{"num_hidden_layers": 15, "hidden_size": 512, "num_attention_heads": 4, "num_key_value_heads": 4, "head_dim": 128, "intermediate_size": 1344, "vocab_size": 50257, "hidden_act": "geglu", "norm": "rmsnorm", "norm_place": "pre", "norm_eps": 1e-05, "positions": "rope", "rope_theta": 10000.0, "rope_fraction": 0.75, "qk_norm": false, "attn_scale": 0.0884, "bias": "none", "tie_word_embeddings": false, "parallel_block": false, "init": "uniform", "init_std_qkv": 0.0248, "init_std_o": 0.0, "init_std_up": 0.0248, "init_std_down": 0.0, "optimizer": "adamw", "learning_rate": 0.000669, "lr_mult_o": 1.14, "beta1": 0.95, "beta2": 0.95, "lr_head": 0.00562, "warmup_steps": 549, "schedule": "wsd", "decay_fraction": 0.781, "decay_shape": "linear", "final_lr_fraction": 0.0, "batch_tokens": 65536, "max_seq_len": 2048, "doc_mask": true, "train_tokens": 579600000, "max_steps": 8844, "dataset": "wikipedia_en"}
Each number is 128 + 24 x the weight over its row's rms, rounded and kept within 0 to 255. Layers, rows and columns count from 0. Numbers have three digits each. The size before them is the row's rms in percent of the matrix's.

# layer 11 MLP up, 1344x512, rms 0.0309, rows 193-329, columns 448-479
096:086146139123165118122136187078088127123153151140110134138097128179124115135122100136104148141133
100:142121122107100131141148119165167148166102125151149083118124126143111180093130127138128175081111
097:105168126092149135175084163122135148145114134166100183131124116130133130097122147137125123111110
102:108130113089151140130141085087128155128111083129113117175106117138161168145111152137087101125141
093:136085173116165142126108118176113118149151120109153092119109127108126097115085136073086113179078
096:153173141104125105111104129174151151093140166140143129142144131141108115140155111116098132080114
111:143162114126127157113040156111156165142125123139133104112115142167141098102140173176123135161171
093:138131103138181125115121070133113138145120146173135117121083117133143148113150086108141103110151
096:117144103142121140123151148109127166124176172138140109161126099130111134141142111126141173098133
100:115144133132136149141137136108123117106118087120132150118119133100131124095153090135153142104107
117:113146136114143109121083097117085141103100129104136138125101182133091108104133074150151154152097
091:094121123109107100135111121114170173115119122115142129169145135088120159132117147090121136130142
100:162141140139147100145128139096161131116185121169121124118187133145090103162111104153122117125138
100:112088132119131107146129132128137174097120084091123135183154121112125098145107083141135160136101
099:124131202109147133128160117123130152137154123133122128091133134120166065126113126134136148142123
094:092105159103146086122122110099147155103121106167140121136129089146155099122167159184137136143131
090:116129132123139140093096127168115148122162129152141145085146153104139150159124165138176163118108
099:157124146104122134114136148107137104113125072091128097136132124110147151120113118139130109135111
095:135148119116138129093115138158148103127115135155114093157127138144107155115127131127138107160105
092:132108133069140166132071096147157125111075138153124113160170156108121143170113167131119171129136
097:128059147106166097110139112132132147093118107150134154108135155097120149118101106140130135146123
092:149153093121152111127152113148138102137128079104143129114155117126111172106127095141122148124110
094:150122145145104165117122155146159148127129120178124116151130113175113148165119136110100136165171
103:127165162119146067115170141105138138091140151131136118149122109108105149148080158143115147049098
096:128168117136156119151136110154147148130100157127139124093115184113109146134111099135174148116108
108:081126152141079134136136086119127148130101121147132128111119141135158143163128130147118112107113
101:135107134137140130099138110118174091089109104131129119134116116102131077130154117096156120132151
082:138146100106132129112135122117105091145131102137142115090122140125100159107177163121128129135157
089:133181157126144119169140157103165141094142143146101120135104104123109097137146126116154146152119
106:133143115182107158163167116108130159149121111149112130156130090166113144129098096128163147133201
098:157174121155120139161094123113135116119127094096135091142091168138108132134127146135129141171144
097:127095170125146138088152148096124129139138168177103128137150087137130136161159118157122137113150
102:100075132128096192136148132107123120136157113118139102114111144126136122140101109137111139089137
094:157093151166106100132119151142109127137126116177104139146183075109145133156098131126125126122119
099:172076132103124110117150112124123146106137149081148175144162117138144120112108100109114137190155
100:170086134179163161130125111082143169129135154097118098092131153133170155157136196119125139146130
099:116137116101123109156116138156148152084117112155123112173111136088092098152150102158137158140118
104:085123086149157109134116150132135126142102128149138141115109141150080136103110093121115134119148
093:131085154148159131120116115110129112087120138122137131139072145133139170116166193168120119093107
100:149098128123170079127153145118146148124109126129114169112123120138138153114137112112098160138131
108:118105109122144140150152148102114134099111125111134190175119137105072101082120112125112110146145
097:127140128135142102143087110104149149121165112115110123131104114152115111192150139097147174103132
095:117084138104114120112141118135101091084151167133138168085110108148142155143099124098094159131127
096:092083129115151146088137133103126142122172124089142103094123112160126096146089090107120105138144
104:164091168091116130171149123128138126147167117122144136130108119150171138121104145097125144118129
102:130152136110113131090100104105107094099111138097139126141147172153150157147137123171122145153134
108:139138118152158121136103096114174078124117141108125116101105085170160122152116092153116130118183
090:095137105115169161151092133076126122115161114127129159074141100127164167170130093139107132139114
087:123134136145166169100135139123115150122138110140114125102115095155140159150156131133133125158152
119:142149155158181129103097147129106134125102147122106117150137142150140123167106131124134153121089
140:138111158090135089141126141121124150129110115107123111088111131166149145136099112140123155115136
086:169093109144114143102154169110134133137132108088122117123110103107191154147133155130148136155099
102:104096144138182116121103108123067115127150102084099139121167162116110118081103104128131121139137
106:099118096110081094169154115152117112077106135096139129162172127079161161118150097128142133140143
101:138132186129081129097177086113134129114124129122130132111122127097102119155086145141112129129136
109:122139156135149146135124138100109084105175122105141123118149150083136121098142138134069148150108
087:126137175115085159118142150136116120169142142139116094136099147137126110156093128106136089141142
100:107116088114104141145173129137158133117169103166142149162085125147055082149102069139150143103154
090:146124089184131134145140130150100117136061129105152144133165126114156126117167139149156140105121
088:108163052134169113138126114104116139065115102118174101158096094115163105160099097139135125102133
106:150112160142137127112159192096137093175133140112132122131095106097116117157178137181114148105098
090:147140088127130151100131104121141101088163154189147143168135154117086086168126162145123164132110
087:142155150044090104154129060127138155148135113115119135130096136124133123120120141153143121139132
099:111105117140130128124128126118128136127110114169117164143122109135176136164132146135113111112150
099:076140161118136135089107105113119121105154093139106114172085139126140095159127154183093119168093
097:172123127083094114124073115136136098124128127138128089140155111108118141138141103184124115090134
090:087139163087170114103125116070119112165122120110126113180091081117058123106153138149106099111120
101:120134116168165130142110129155139117183129121170122144114107131091150154100107130114131101140144
090:131145157123142133142095170119132116080134116100112155131110146110127107152079092121099119131107
131:115137133160146101118119119099115136117151109100121131090180107114153136101130117148122163149115
101:135129098109159168119189104121134103114127107138136111086136121113151126168106134122118113082150
100:140114104094103140122148094169120101137092097133112131160112136118102108101137126151116115166143
096:159101115106113103140133101118131134125116133128153169123132153166150087113140097141169162163121
109:146154117123117120151123115145111109122109144116111153092078134160161128116178083109098122101084
108:142091121102136134119124139058125123097086121139141146106138122130132140149176183133170140080121
100:171111173109105144138142135164118092134127140168136150161136100127134121160180146087118133139136
094:185140116141118142170134108169141133132128137134129121107121143130140129133096157088128143139108
101:139135128090126100144091121113104100153086138153113118120143108159145128133132116135106092143150
094:122133156173128075158106150129094163132131114104129092153160125132136157141164137129176128102105
098:132123109153119110120103119122116093124165135116110100142163137104128140121150122136146141123109
106:137130116131122092173130094115094123119151135161108170142101129072138098101140143147164095142115
117:131108161135117137094133095081095106143146123093132134119139096085143147138140145156095103128119
088:120114146146125143115092133165112118125107137114109185149130135135147152119137141168143118128099
096:117130137125129174149114125099141136143120122121119141100119091114149156151105122119129109141129
100:145172159111144096159131098125137160094128163129139100128094162171149136142112135131160116126090
090:120099178104139104153097162149099156117132149106111141137140119173152122130121119104079158157183
099:145116192140119123110132122113132098128130134139123116115168103103142130109137158159131127107101
107:095166116097124150180069122101150118139147143096121181103149162115123121087130147159114145098106
112:099090122164136101107166096125161126121150140147146087149154105105129113110135098172123130139123
109:134190104119120133143109119161148142136116133129118098136139128133125082138118158173101160127121
097:085184103116124149115110163129130139159142097115126149142110130136167096105141124121105110102114
108:192118149120133077130120151117119189101118140125101162100120091092124117139128124120181143164097
082:140171149096107126122148155111102099127075094151107175154167146118107109105131118088131113136145
101:124140165122114151143097146156137105146125142112109136149154125177120114129100083127145110151143
100:135180132089129116146116129144141119137119133100129113123148125097132149145128097111118163159107
096:123108117119112156137103100094134089087114127142134110143142129138122118120098124119127135131180
091:153164152120124177137144104151165113142093073105125127127095147158145119134127090110149100105155
103:099100144135178144144121136148173146126133123147151143140069140139146138118177127152151138148116
095:096104132138149129115127127147115158095137152132118136104104159117105122146160120153151183147092
093:127105113132144171119113126119115131150151124161106134133148155119130117123055113119102112108095
095:109142162125117117130137140147097153130151140159126151135125105168137141103165113146139064149124
096:110129161057127122138128124124111125111127105101163113130159142131104121145093133124105120145131
098:122093146099101124190140132154105103115131117115123143143128103168091068127107129117128158125123
093:145141115130112102151123145146133101126126103109154106150061094159100117098078129122112156140121
093:107171124122156145109148102121125118105141101110100123135098135147085104144117120160103140112121
088:148109092129107103084155163136114109165147148123141145121131148133183109172170144089147153108148
097:124167099143134053085127078128107133124180044113130116092126117122147167123127114107139132159138
120:157099085149108124133166116156113113124082162146112145107176134148093106148147111147126122113131
096:169099142130123149131124083113095120113090117129106091148104094126075131091108141129134120138119
088:115135146113150110134128138141133113161090128137128157082136166123180142118118093080127129107117
104:137140140150112122111112119169145106116102166099145103161114130143111118147121150071156150107125
099:123084114099080132178119068123129124157105131141134108174117098069147143133126128113124107137135
097:127100139126133132142160126105166146105149117093134169157122102097166103116160133113119122114126
100:126174105103110122180115140111125088132111068148131161142108129079140073126102142154104116110123
094:137144123168159137133122094139127169152108125143124132145108083148148118142152123144124125100167
098:150094165138114121128167121124134122169132147149168112121145167124143117135148116142118167117123
117:131142092139101148098074119137093151129123107121107121115165112123168173109156139088098130152138
092:095132151143120163119108103114126123136150152116128075114124134155159122139100125151140114109147
096:129116143154155139124157115117124144156084145125135115117140115124152144098141087166139106125105
096:140155091144122128134144176147135135172170150103149110098084124094143132122113120129118126099097
107:124119146143122085139113172154121097076097160156121118144145098151180184131138089136135098117125
111:122100138113144113137105122181138087114141154124115106148110112142139128120116104097129127144158
107:096140134107146157112120111096095123154138104131150157104108124126105173107112101157113081106119
104:146078153106134154089102116143143137110137179156119138165141120080127147122136158096146139140135
095:092133139142112117148096135124126151151093140136136109127146149152155123121110163087096148091134
093:115088159087142103102130127124131142140125089123143121122132114119138136143127151143147123134131
104:130128139140123166112137124128138116154103198104128156130125140166122115111104161093100135126132
126:112129122123161146139117146124146102147133084153141139134136107138105134138097120134108119112172
098:125079140073077121111157089143162136129100127168176108129085096146144103143077134116143137130121
097:097157100115149115093162133144083170138174070092121156128130124097140103130143074129138141124146
112:163147130116134154141173078096133148130165110106120136126109114078132130133097158126156142145137
100:163088125144139125151139198126157092144115144114147167122123119102139115109167162165114107105123
096:132066132088115134126147082157154127091134143128142139115128106109120194149131154134119092135126
098:131100147111154101107111134102102128132129110125105145091170129118162102145109103116115075125145
095:098130157124133127104113100107134147123135105127138109114108136156149148096145159113119137138124
086:110142132147130130123170134122140146112119147136135138072126093172170141108108122104117148106106
106:111116134150104084153136146133098138157160134090120100115134119137128152105115175095153115165124
# layer 11 MLP down (transposed), 1344x512, rms 0.0273, rows 193-329, columns 448-479
089:158097103149141142147128086144176146098140118153186113112106138107149115152143142122125153154092
100:081132103095094134084087120118146117134114166135213137096153096089138124148121098125158121139156
096:139072145124125166123156099161122141154086077135197122134125152088113128127106125085142151152133
099:140119129160137118135116128150195100139122153124189119179159192088138089115143118156144120142110
100:151101162142095083141110130123110175111089097156127187129127106139140097138147104168124134098116
093:111147098103139143177117093138148124123126127106129151139173100106085098135131098144132099162143
104:117104116131110153108111142113124108082135096088125148116126108119132141133088130139144122085101
099:127118135107129127134181153137172108136130087127178121110136161108140103133137148127102133164129
099:110128116096120130133108168123126149133127117119117164114120127146141119115096161153104135130110
097:157127124142131165088123117160214134161139095171218150097131119111134150135111152086116110143158
114:107106140148147111182087124129100119134139113115116145102153080125151121104118169115143131121097
093:127146122121130088147095111136187123107066096157144129142116127173098153138140110127118138122108
098:157126134053131126112138132154143120157125127099109152112155113133119163154155156096177138139135
096:159181143092129103109145120167148101141129126144172144127139122138121171127078131091122111128139
103:121171118144129089141101125146140140146124099105113127162099134122070117187141117111113117108105
098:153161143146104115123117116184124139159122129137145106114133126135105091160068118126106154142116
094:168125147164110112130147125097149125131099102094131108164132159130101123122132123121084133154139
104:139125113152187131099131084161176126164100137131172106141130113128100149131117143116139113119152
100:133145145149107105089116131169157101120142148113187149152158110122090122137150119116103104153108
096:072121085091082158119149135089157099133115161140168151132121153073137150069176117168122141101110
103:123177124164137134136112162086087152148130145115064105148122178155114110121149125133136154093153
096:175129132156115147177140129110102138112095152149105172134109159163175122136166165139127154126150
097:146125152112142051139145137136107115137140162087142125113119133132133150153126100094154151137096
104:155112129184123162111149130105121116161139149127130097138127158111089119116175121132130110097124
099:135112126175149135082141152107186131119149131115204147155088117137125159104178146135130069110135
099:121149108099119157146138094112164131076092166160148138143148112135131194133142152094131146135207
103:124117133164150110096147163105123094098121116092147116112164130129133169117126105126109111142140
086:133106143145135144137106154155124134117140138130161131155116170117130110176070149133107152140109
091:142083076099123128101101076133092129131117132108069119157116142100139131116091123114127115149134
103:136149160127150143137130159121117127174090103084122144103108142160149153122118132132128146134136
100:134082176193146096104122167097134118182160123143143140148150144166138117158109130120134114143144
099:146127161095117149115126147088203135108156128135130148147086096128126154121128142106144133128135
105:120129126173104105092128060152151127112124120104176103158102143120087116172137105076127108174143
098:111124118172137156126135148112108139088091149161129132103115132127111118098117117142134142167090
101:116165132118111098123091119126100134170150129193107103119146123135139118149131087163090090099133
100:110124116124119134145167106144123136165139101119110115142111127131137139163161114133135145121137
101:098134098162123146095145138142111141110125101190116125105109160149127132170108138096133116101162
104:106096109124153121109103120129177127087168112109170125138149117102200077151052168164148106165103
091:113123133099082139140099111161123124168145112113161120128174153173141132143118078119129141125170
104:131149139132119158115147128127138097110116121067167150150143088113097138163095140159105114136141
112:151191162122153124144128128134087135107106129119089105119116112143104165110148111104137136140082
099:133132075116120149137108135143086141146120070126093137178138128128113173124156097129107106160150
097:130190097142124171148103136096169150131079077113211099163143141136133118090143150152150111101104
101:136147082138141147157119123089155152151121131158153159161140138116125149141137150108139108056122
105:130097118149085148131144135156169182123110133130120148121103067150125145071133132126116107148153
106:128158130128113097143121137165071141148146097140115123170157136133138142126106127137118062102128
109:115096122118126124102098150152098124141118138143074112097148054150117197132165146116156159119153
093:142138117163056109133133176146054123139112121096044104157125114171102078135133115129097133136148
090:118103133091095110152116127134127114114127139118149106166135121146092089082135142083136138101133
108:118142126121169129116151127122123126113145124145118127125160117097156137069138150138120132134138
117:166134145153095144122136240133159127106124127109134128092126161115122080095092100141109165139101
089:142103108120153172169113114091116121139123084101126156121124162133125096119127144094110122103095
097:104097092169110155119158144145156090147100200130127118124087122125160151158114114140111085119125
108:152137154175076184088118119126136121168133123167149103129139061137099123129147117143096117102128
084:154130086146139112175152125125016133140110120139000133121147102119137130095151147154130120100156
115:142138151132126114136116153130186117077089098116162151112108092135162153122102144126131152128169
091:119124081152144107150119106111173111117106133128175136121177187131143115127177120143134128123120
100:087129138142147083114148152145052149201127146110102119135132131116151106141118127119107120096116
100:168107123090143134089160144114184123118165087147177119156111105122112130090167142101124134116131
088:116120127090170125140086135121134160135155126118120154150147138063116135114140152136152153135139
100:112127102158145144154087131116167123142120110081166121074138148152137126124119168125141095150145
095:127098136121151099118124145121068147150095109085093105144131108121165139106105125089097128122099
090:063066175182104126134165144167118124120162149115100139131134154096167092125155121115081136120110
102:148095125098142136119113142139086105135107140095135103126099131139116126144143094122122111160119
095:136104146099109134161151138163136146102115162178120146115162148149132122121105132115125130144095
094:148139180127133179120093103105157098141103171129143118130082170129147126133124186129122111158166
090:143137121174059169111177121198149120131124148124152145091162167118114128142125124131122122182073
101:100150105137075121105125131106097092131093133081091073120107125147141146118131164137135138135157
093:132138135173150119128156089148143132163118127133161116163105145133150150119150122109110112136144
117:127117158126143079134092163114070139114179149111090148136133120148089122096147112134150134152131
108:110116142111121089161132125112039140081141136142092139102119094104132135103122184130127141140119
103:145144125127145124126169145105043147145132121126042153098119113149139133164129112156121145092101
103:105094161167121157115120139129107141176183136142111102106116059109115146177093125133140091122144
108:146118116124100163122160103119140105149158133128134083105131155097114146123099085092087166136090
110:126144152111136151112166143163128102141139110111173151118126126106129157133141138119099155114135
102:126154172168125112077107135122194121139124123108192109120138104131145128141140154124116099107147
097:146083124130104125134094142096159137105129090144154166126168155115105101098126121121098092131090
101:156154166149104148092134133159115177108149123178085144161127123149132070111123145111117128108115
097:145130153129110138083129121147139131166130115105197137151097128131146141148158134129061159126103
096:113131048132098135148156072140154119154083094148158145145127177158105115085153102140159129143127
099:143103102153126118126137147119163156180116114139118125130149109143132172142147121084104106099121
106:148125116061108124130121153139073142135201128157113127168132081151085145133170137133132132146157
093:176125112151132106140149168110078180133128099052079092157135191144122115174150148117145122126137
100:150123114093144121148122101117139120160136115133122176143157143124065137119138142111129125085106
097:147139131064084105136149127090107099141095111107149151159157119128085136107145098155098155106159
091:101100106151147181144095112088097118161128106109114130138140131144117119118133142154138115120076
094:162098108104088129143148141125044165115105146164079128118126099123137098155127104134153115140141
108:127102110162110125165091150114115092113120144144077124145109087120150120155131123115119158164089
111:062140134100105158130098134114085099112121104163120146109130120145172133064148118167160152110138
109:152112145094123164116197103111147095180100111174165098121160106133124157139175096128123133105124
100:141109147147137105127149078155108101107125143146096102111092133106115163135136154119143108123137
107:094142137097108123160129127145143176164192105106144156112152133126104156137116127150095132133138
086:111135137129138146123111153125087136136154107116064123125115094143113089159091135135079109089125
103:129139111117105135120155157125131129087079101131149132168150161134150149155105099118171147155102
104:147125134146122114124112133106157176159163138142128089083150171121115112144100118145134172114105
096:145131109167126124114145156137177167160145140116107112109128144124137155123177135108131148123135
092:117074064133115083139096100111154125145135145135158137139170116122196128123183120148118108147173
102:115129096164099082104111100148073089184155110111072100073116099123121117134100176142125159106114
097:158107122154136142143117122118076144129127128139082100113112068111157130073132114073132146094123
098:159131105137099103114166144129133099139162150161169136111119112139143119119168143129131118133133
100:136112127141147150109125122118122126105140135160173103139108158078153140148069109128148129149120
093:135072139154138076137104115101172108106152119119176136193134131141120159148156148125171142113112
105:147156119100144099117140126121128096128080103177129136128143182110142145075158085107131108127108
099:081162135156119119088144138115165095139077168121124093135167099106141089133142169145104139159131
096:152116115171126161122155139092095103150176146093121141142157128059114154137126133089170150145107
089:093133161120129152141105132123033143101141121151132157161102128101099104153059134160146109127144
099:114100142089133143133107148156134131119100158149203150120115089124129127128128174135099133120129
102:116116091127174115113136111091170105135119083137122110126127175137121132134098124127175101125127
098:120134104128149117099122144144141077113166156181174175084133153117136157131089155139139073154161
092:124146127099123152093148102146124106129166162101150130169136177148105115073163183145162124109140
103:127072117126125091148119137078093148134126135114093133123121081138097139103110120183158144107146
100:095139137149133166115109147145154128122098123138151135092097134167102146094122137136132130094121
100:120126121143119143152159121128083113150113085119161125128133162169142115130135122152077114083140
103:097145138105100152101168090129152128130107171132147089148135121140175198148168132100160138129139
095:096105144135135101111135055093164130089144121136165137126128110116125117146112089136098131157088
096:101119135129114137137137146163170140145143126164196100116105179149161099092094135126156127146126
095:142102113110128110149132132108012117100134136167110155123116132120136118116132104152119111117118
096:101128112133125098098150114135156127117109114114133134147104112118094158152168127127147144087089
092:106156172156115116126128182120093141116139112131112134109089082115166155123126142135141127122091
101:133142161145145112121132114127118153090143146128084143138184145130097127112157143130115121096165
105:131143126145119162115106099145154126140151118124146130161092185145131124147180098126145100148113
096:156124100139143098131119157141203165155131142123191112141183097092112170113130110118110149121154
111:195150103142151096079172117092151139133048151144141139146095141137122145125141170118115115136162
099:095122117131153130162125131114217157126119099094137119131118058088199138144165115100127107132150
097:131109134102088118165133125105171119113113181170170088092109108093156145134136100106136116180119
097:096105138134122108107135196130098128125155160114102144090130160136128158115171128079145153128148
107:130127154122119149140149122123172127129156127144176128165096102149131143135097166144119134116130
103:167115081127081109087168165123074097166159151130140152131126116137104116133112113156111121125112
101:138152174106110097175115151127075138148104114126067153140116137148100188104135148116130134095104
101:109164137134146109162137149117132122153130167133072109105136102174113190134162142104140129134117
107:113144103138119113107141140148044130151171146100087143137101101129108132135118096150114131092110
106:155169149127131134132154105127113136148136116154118101141144148143197152167110124155106134133172
100:125178111116159130136108146125166097152164092135126140179160134136108116109129127107169074155149
096:113154146127129135108143150118146145143115145133166086114075132133113120153086110120125165120130
097:099159130155130119099177126164103112090193105157123109130148115108145151131089165100135114154133
089:118084154104118123150090124129129134162072142085176137144155104118083149131172163187126148148129
104:120143101113132148165109147119176141101086120150112142132134132156128087135139086157145121104154
# layer 11 MLP gate, 1344x512, rms 0.0291, rows 194-330, columns 448-479
099:162157095122102162127147140166086162172119108165107100151118133158134145077112131139140108104174
099:129128167097119161127108096157103135122141116173097167160152155106077139123093142110106128115103
104:094139148094123107151141147141121134109155108104124118122120111183129112146085112158092108153101
100:102121156130147126117090138129158129146123105149122137127127101144117136123096085137090185117135
096:159138160135096152133079166133128128117138191139127124141137117128129171111124132123116132099106
099:160131173120147138155110141132100161189129161142102139101104124107111112142122146114117155151152
099:144166126127121122163083135128142145116086160159124138139117106164137155152114137109130119108129
105:106127147138149107113121108120133126118124120115106116161090146161128133092137110143134179133145
101:109175099119130113169114103112114125115144113138111125121155120134162179121161133139143116140134
107:146146168097137129143120114121092110126139103147092141120155109116111107159097146106097121119113
093:124115128119141135117136133132114130127123148132126143143099137102121120108134126121116103148133
100:139141133116129114131121093137107130150105112124089087126183098137104120136071129157113079160113
096:116093145123134126171098148141144187090115103111111099146146103129130103136112114129134137118101
102:151135164138111102152131123153117102136112159097097108094115122130136130124093136118096180119119
097:136117124125092097150174132106095142127155115143133158134121136181118099129154095074098118138143
096:133117107150139129122091161104138153166156096157118148092130098158125113147117128137138144095138
101:165107153109137126145177121170098104099137124136097132093156131136126112129102124109100138136073
099:103086135126120132159140133110104120124114144104101148091119099144122124073139107143163124131100
094:083121145152194159143136142142109119122130092148131131139088136166067105092156118133141144117127
101:107159099140126103129126165134130110124131119122137123152151111167103097126123099110126118120134
096:106162180151150107110138170101128110166099144147113137136103104158134164132127113086127135070096
097:137128110138095163099111084127097151157118108111118137125164119106132148113122139075120156125152
096:108157184122148166100103097117119121175150127165083128097142125157184136135154147119135124156150
097:128154120126134097109112069157116127121157146175101139141151139122177155100112107120138108157093
099:115107164160123112110154108120123113121122119112107130135117093120120103131146122152154107101119
103:123144163118153126099132121173083147175099147080081166106143129112143147046186141139120099098127
084:128167112137098146101123121166112131093093150109155111128106128150138115127104106139123095098126
094:166102112145151121141162100149082154147137090115146117109114130123129150106126125104120148152146
102:095129159122096123131157164137105175169134130180143126150070115140133127141113105096126143110108
098:093119125150151113113125094112137131097120183135089123175149129124090145098122095107145149134143
100:105142107158136066147135182149126122161112198182108151145147114152094118142127161119106175140125
107:128119119103099165136109132148132131109154108128097127118133047144113129159105121152106108095132
098:134113119128145132125143082120118157146127108113112133124160122125140096122114167134127150097099
103:110165156105123145170098145113099167109139108129113152116173124151126160119106107153143123067116
096:141097115143177156129110160107137102119133156087118108122095138132146150150101186136140105086112
099:129162126097133101105163136148143125135150156109104152103145116147106095167119103116094119143081
104:107145141109146102122158131142114110101089128130118115135126122150126125119120137118116124130116
096:173132111118148126130131124114122121114135148133110131075083102128115140128163164121149115171102
099:153101145138083133161126114143102123133112134144099095138124063171115133167111123117120120122161
107:162161127133131122130134182150084116152120148143096095111166141143121111138105146150125095121108
096:084155079129148121139109175161085138130096092145140138154116126136130164077120100130102138110162
099:094159126130151148146099186119103096157125115084127147123125135125087119110151129165132119092153
101:087123145136120190157141121132126136157162161123109128138109140134123143123118157151148122127120
103:111091166103106130138143157125117132127130201138095138133139129135120125125076165142121136132147
104:139151129165132148192111149139119095163109166125115143151095077114176141148127129135121105081164
102:158118092125108111118144114095115138107106119114129124109132127147118148140129163081168159134113
095:120109118119108123185079133154069048157089151105099128162120145120102154152094137111141083111145
095:107088116121155143160148113147163122105093123128164097116146111124144115123078098118148136146118
111:119107143118082145128100145129124083179120117138126123116149073154098110098073124145146174111102
108:110118126114163158119118134156129066157136167166128134141166110127119096083134155112085100131093
090:118107107119124102149148155131102175133176151118110096091122114136114135139118145108103177145111
098:107142140133195132127115126138103141137172084112104115131139142103106121122162135104111104162130
103:206107140089114131117128117118083139205139105144058180101149116184119174117154137124111158147107
097:160115113111158185174112145133125096143146117186130130151123102149154145112122125181113105093132
109:126143129139163135164127110173084121137124098137097137117142119143113127130062075120051086091128
095:153110146106149133102094146173152167108166157107138123098122117110120186124111166108112161113150
099:094165132142135105104117170120084137126129139090088125142106093138147151136159152096110112134103
100:142147146139159113151115111113136134175137152084123088109150116133104115154112150110175111135119
092:145145089104128091168147134119136156130103100122136110141102120118142104128068114155106122084120
099:126122125134128144105155139081119122115142187158095106160119092112122142129175143119134136128137
099:166156133169121128104109170174114131164090184127132134092153103130095087125149151114142100143089
093:158187120068150101159111146125148134150113173150143092135080159159091155137141122109179113163152
102:117116150128131084149125162162113143124103148140106131144123086104138143113122126109156147091109
096:180122124123148164142162146143085114099123174146113150103136077114163146125150143074155142095082
092:168105074102118111122101137122150120132162112154101116126157105136104148123139130132140123092133
095:086124135159093129169145112191120102096133121161155143130185161116090096103094141152145086134124
098:130102143122123145101089130145139093131110135157088129141120121119117168145076158110144144147135
094:159171181126121134157128166128153108100099148122119127125121135105144117177124116121151174137104
108:174113151102113121134123128104061133128144104127082096116087153116169128085135146145088116122070
103:161119133138127130147106156132135131140170127163113154138120106112127128103117138122104154092136
103:155105094142139126168127145168141124118156151151098124174125123153156139144113120143140135154133
102:124091127135113126157114112126134140131180137191126125138114106144162126128121123162169088121174
106:152095134102116164096209131159090147123187138131127120111142118122110100124146159154129143135094
104:128151166134112095135191143137093159151127121132091090144125079119157140120167163145161139097150
101:129178117097118161111170106146108142125140134129131148127133153122141123152163141137115132170102
101:110135117138149112141130193119134167121120118094116097109130168147112108120116137085117144135135
104:132155183143150180142167105148139134121098135158133117149084105175122144146106131093113125102180
097:150129098143114132157152126093117125142140135108140142062177101163152124115071124164126111153162
094:123120138133126142129117140107123127110145132147093086120158125092145123117096111170161126113122
103:141128155103161143117142156126106108160181145143094120114100145144109121100115117139137154142144
107:114174171162150131125149152159134073159157159146102110079140148121132127111122158125105156074090
093:101099158138140146137099141165104146162135133161133119134121151142170089126159144122130118155153
101:088124105173140163100162115138152129153106144133142125135093124121144152118120169139144129158142
097:182150141152121103121124115135111181123135134086112106085095082135141156127076174152160131129111
097:109153113166122168126112135102133070155156119130126087126102117100143099124133100106154135065147
095:146110151152133159117164157181092163135126140153136139126132134107159127155122139080149140124113
109:111160142147139118114129140133088111175116138123095143116126095165198171123139114084114110145115
104:119089128105140099125129148133121156164119110117129140166110153119144122126135084142171148108126
106:148146132131085105134114136104137128133113133111081098090152151161153148121154161169133140122154
102:072112126145111112161129152096119125146120143132135119136117130153134113101148133157114086100129
106:140122162146151146123196123132105103123184120132117118137088136129152127148141134137169125166098
087:129094118137163140126104127164117108139210143129114081104107073133139143132081124169100122078102
107:114112111146066086156156147173114165095134160139121117147110125168131144136114162132157120117117
103:184131144118102170152146126135102152147146143161117139129170152110132090112145134177116125123091
100:101139120114117130135146143072156085103133131144150117132136115131101103133172181122094114125167
092:134186151122138151117148076140121118144104103119117149115118124145124118117108148141109147122093
100:138134140099131108169147154146150116168151132089134122174100195155115095106160100141148118163123
096:160067157147131146116185125094147153081146131117120138168162114142165106114146122127121111192141
098:099096125119088098139145135151124173074116117116112170187065137149172108102082115170104196124098
104:149119148117119099147091152116125142141161142120120138132116098101145117110135111149164155131141
093:142166141109139148149162165130090153130122139101145133103106152100119104130125137125134157143108
105:118136142120100090122156144156079116136137111150102113124126169135134149119106151160121147108107
099:106125104096125115166154135157156116141110164126162077128109131140111115135086113175154169115138
097:136102104119141118152167108146150161098124098122152077142130138086112172117166161127110170129130
094:130137110106138074146149122160151113105127107127141104119127147132137134130144095126138179111149
100:126089150113145120145150129148111160135164165132099114131105088176139145141156109120088122119074
096:144131111172119112125145104159110124106096197123132153091162124164112153141133161160112127137120
100:140138123111107125105085096139109153136118134135114056205132109132117147092142106071153154115109
093:113105145147104107171155144118190139129119145165150137126133122174131117127096141084145118115125
104:139171145097105119091155127126147107142146125100122085140086135122107076127129135121132122163130
102:133100143124123107157135137103136131142124135145133125137137122130181133125128086112158107153132
100:125134141126119107158138096142130114144143107113123126125160112115119134120105116120156137077144
099:132126189131104146093146122167142109161166142146146121100098148143145111152162158142130104144128
098:085138100148147144116111098150131119150134114091117115142068111096097096147107105176121121139128
099:104135145123137114153139162128150144138148115128126118120114114150147102116075137119102136133110
099:145140171103135101137154145116136116074114108146109182122103136121105092134145135156118167100073
095:124151184133131155097151093151089152139138117155094123130087104145120110117129099107134115144103
097:100107124142177159098150149087128137086130138143127146132112126070152152127166138144107125133111
103:114123145136164167168143095064128140127158133118114157130118149107149117132102106143113147097135
103:134093140129124124155125147109116133134129135150095123181099113119155119117122130145109159131116
098:119139135108149153130101094158146072118141144138122140107082110133166109126093147136120113145113
108:167140134128121103127176144100134121090149116131070119070126093168150103136114138134117123140140
097:137111093101126143108070160111102124158185161133089165118159115134104173121124178105146149102091
095:085134174133135114110131128126132169123133083140126107157147071074108123121104120144138132130146
098:125125145111074085143156128119109150135123113091091138112144156125111158107056152107114130159162
100:118116132095110153120121141150116088143117093165123106149129108129171092104125112152092123094160
102:125104168107104098133157116157133148129178142091127099095125092209125130123116115098116141099104
101:094155112149113150117123155142074105126100150131100136134121123133116080137188119149155149131127
099:137129130120174148087138142078130137152146133126126100122168125132096146140149160098106170092112
104:138149196120114181121170167133128141176159087181114136147092101112143125170109154135119128144112
103:137134117120104132138113157099117128134132124115100140107105102094125109091148132130132134154091
101:116160154178147100167132154151096148139128143108103178138125156119168166092163144139131108132111
099:166111147108127104134149127118110097110137135158130132139174115103160148111122118136153103122131
097:161136170093077095165132117112121103127131185153122082102095122167139126119136115120146117091179
090:117127121149136100145167141102161121099082147134156104107130082123142186121149163117097098104092
108:125129145148136157111105159132113113117108143099111092105110149118151110127125135108126115150139
097:104165120118167113126144184137127142112144093104119124102108167133089113183109121113157157111162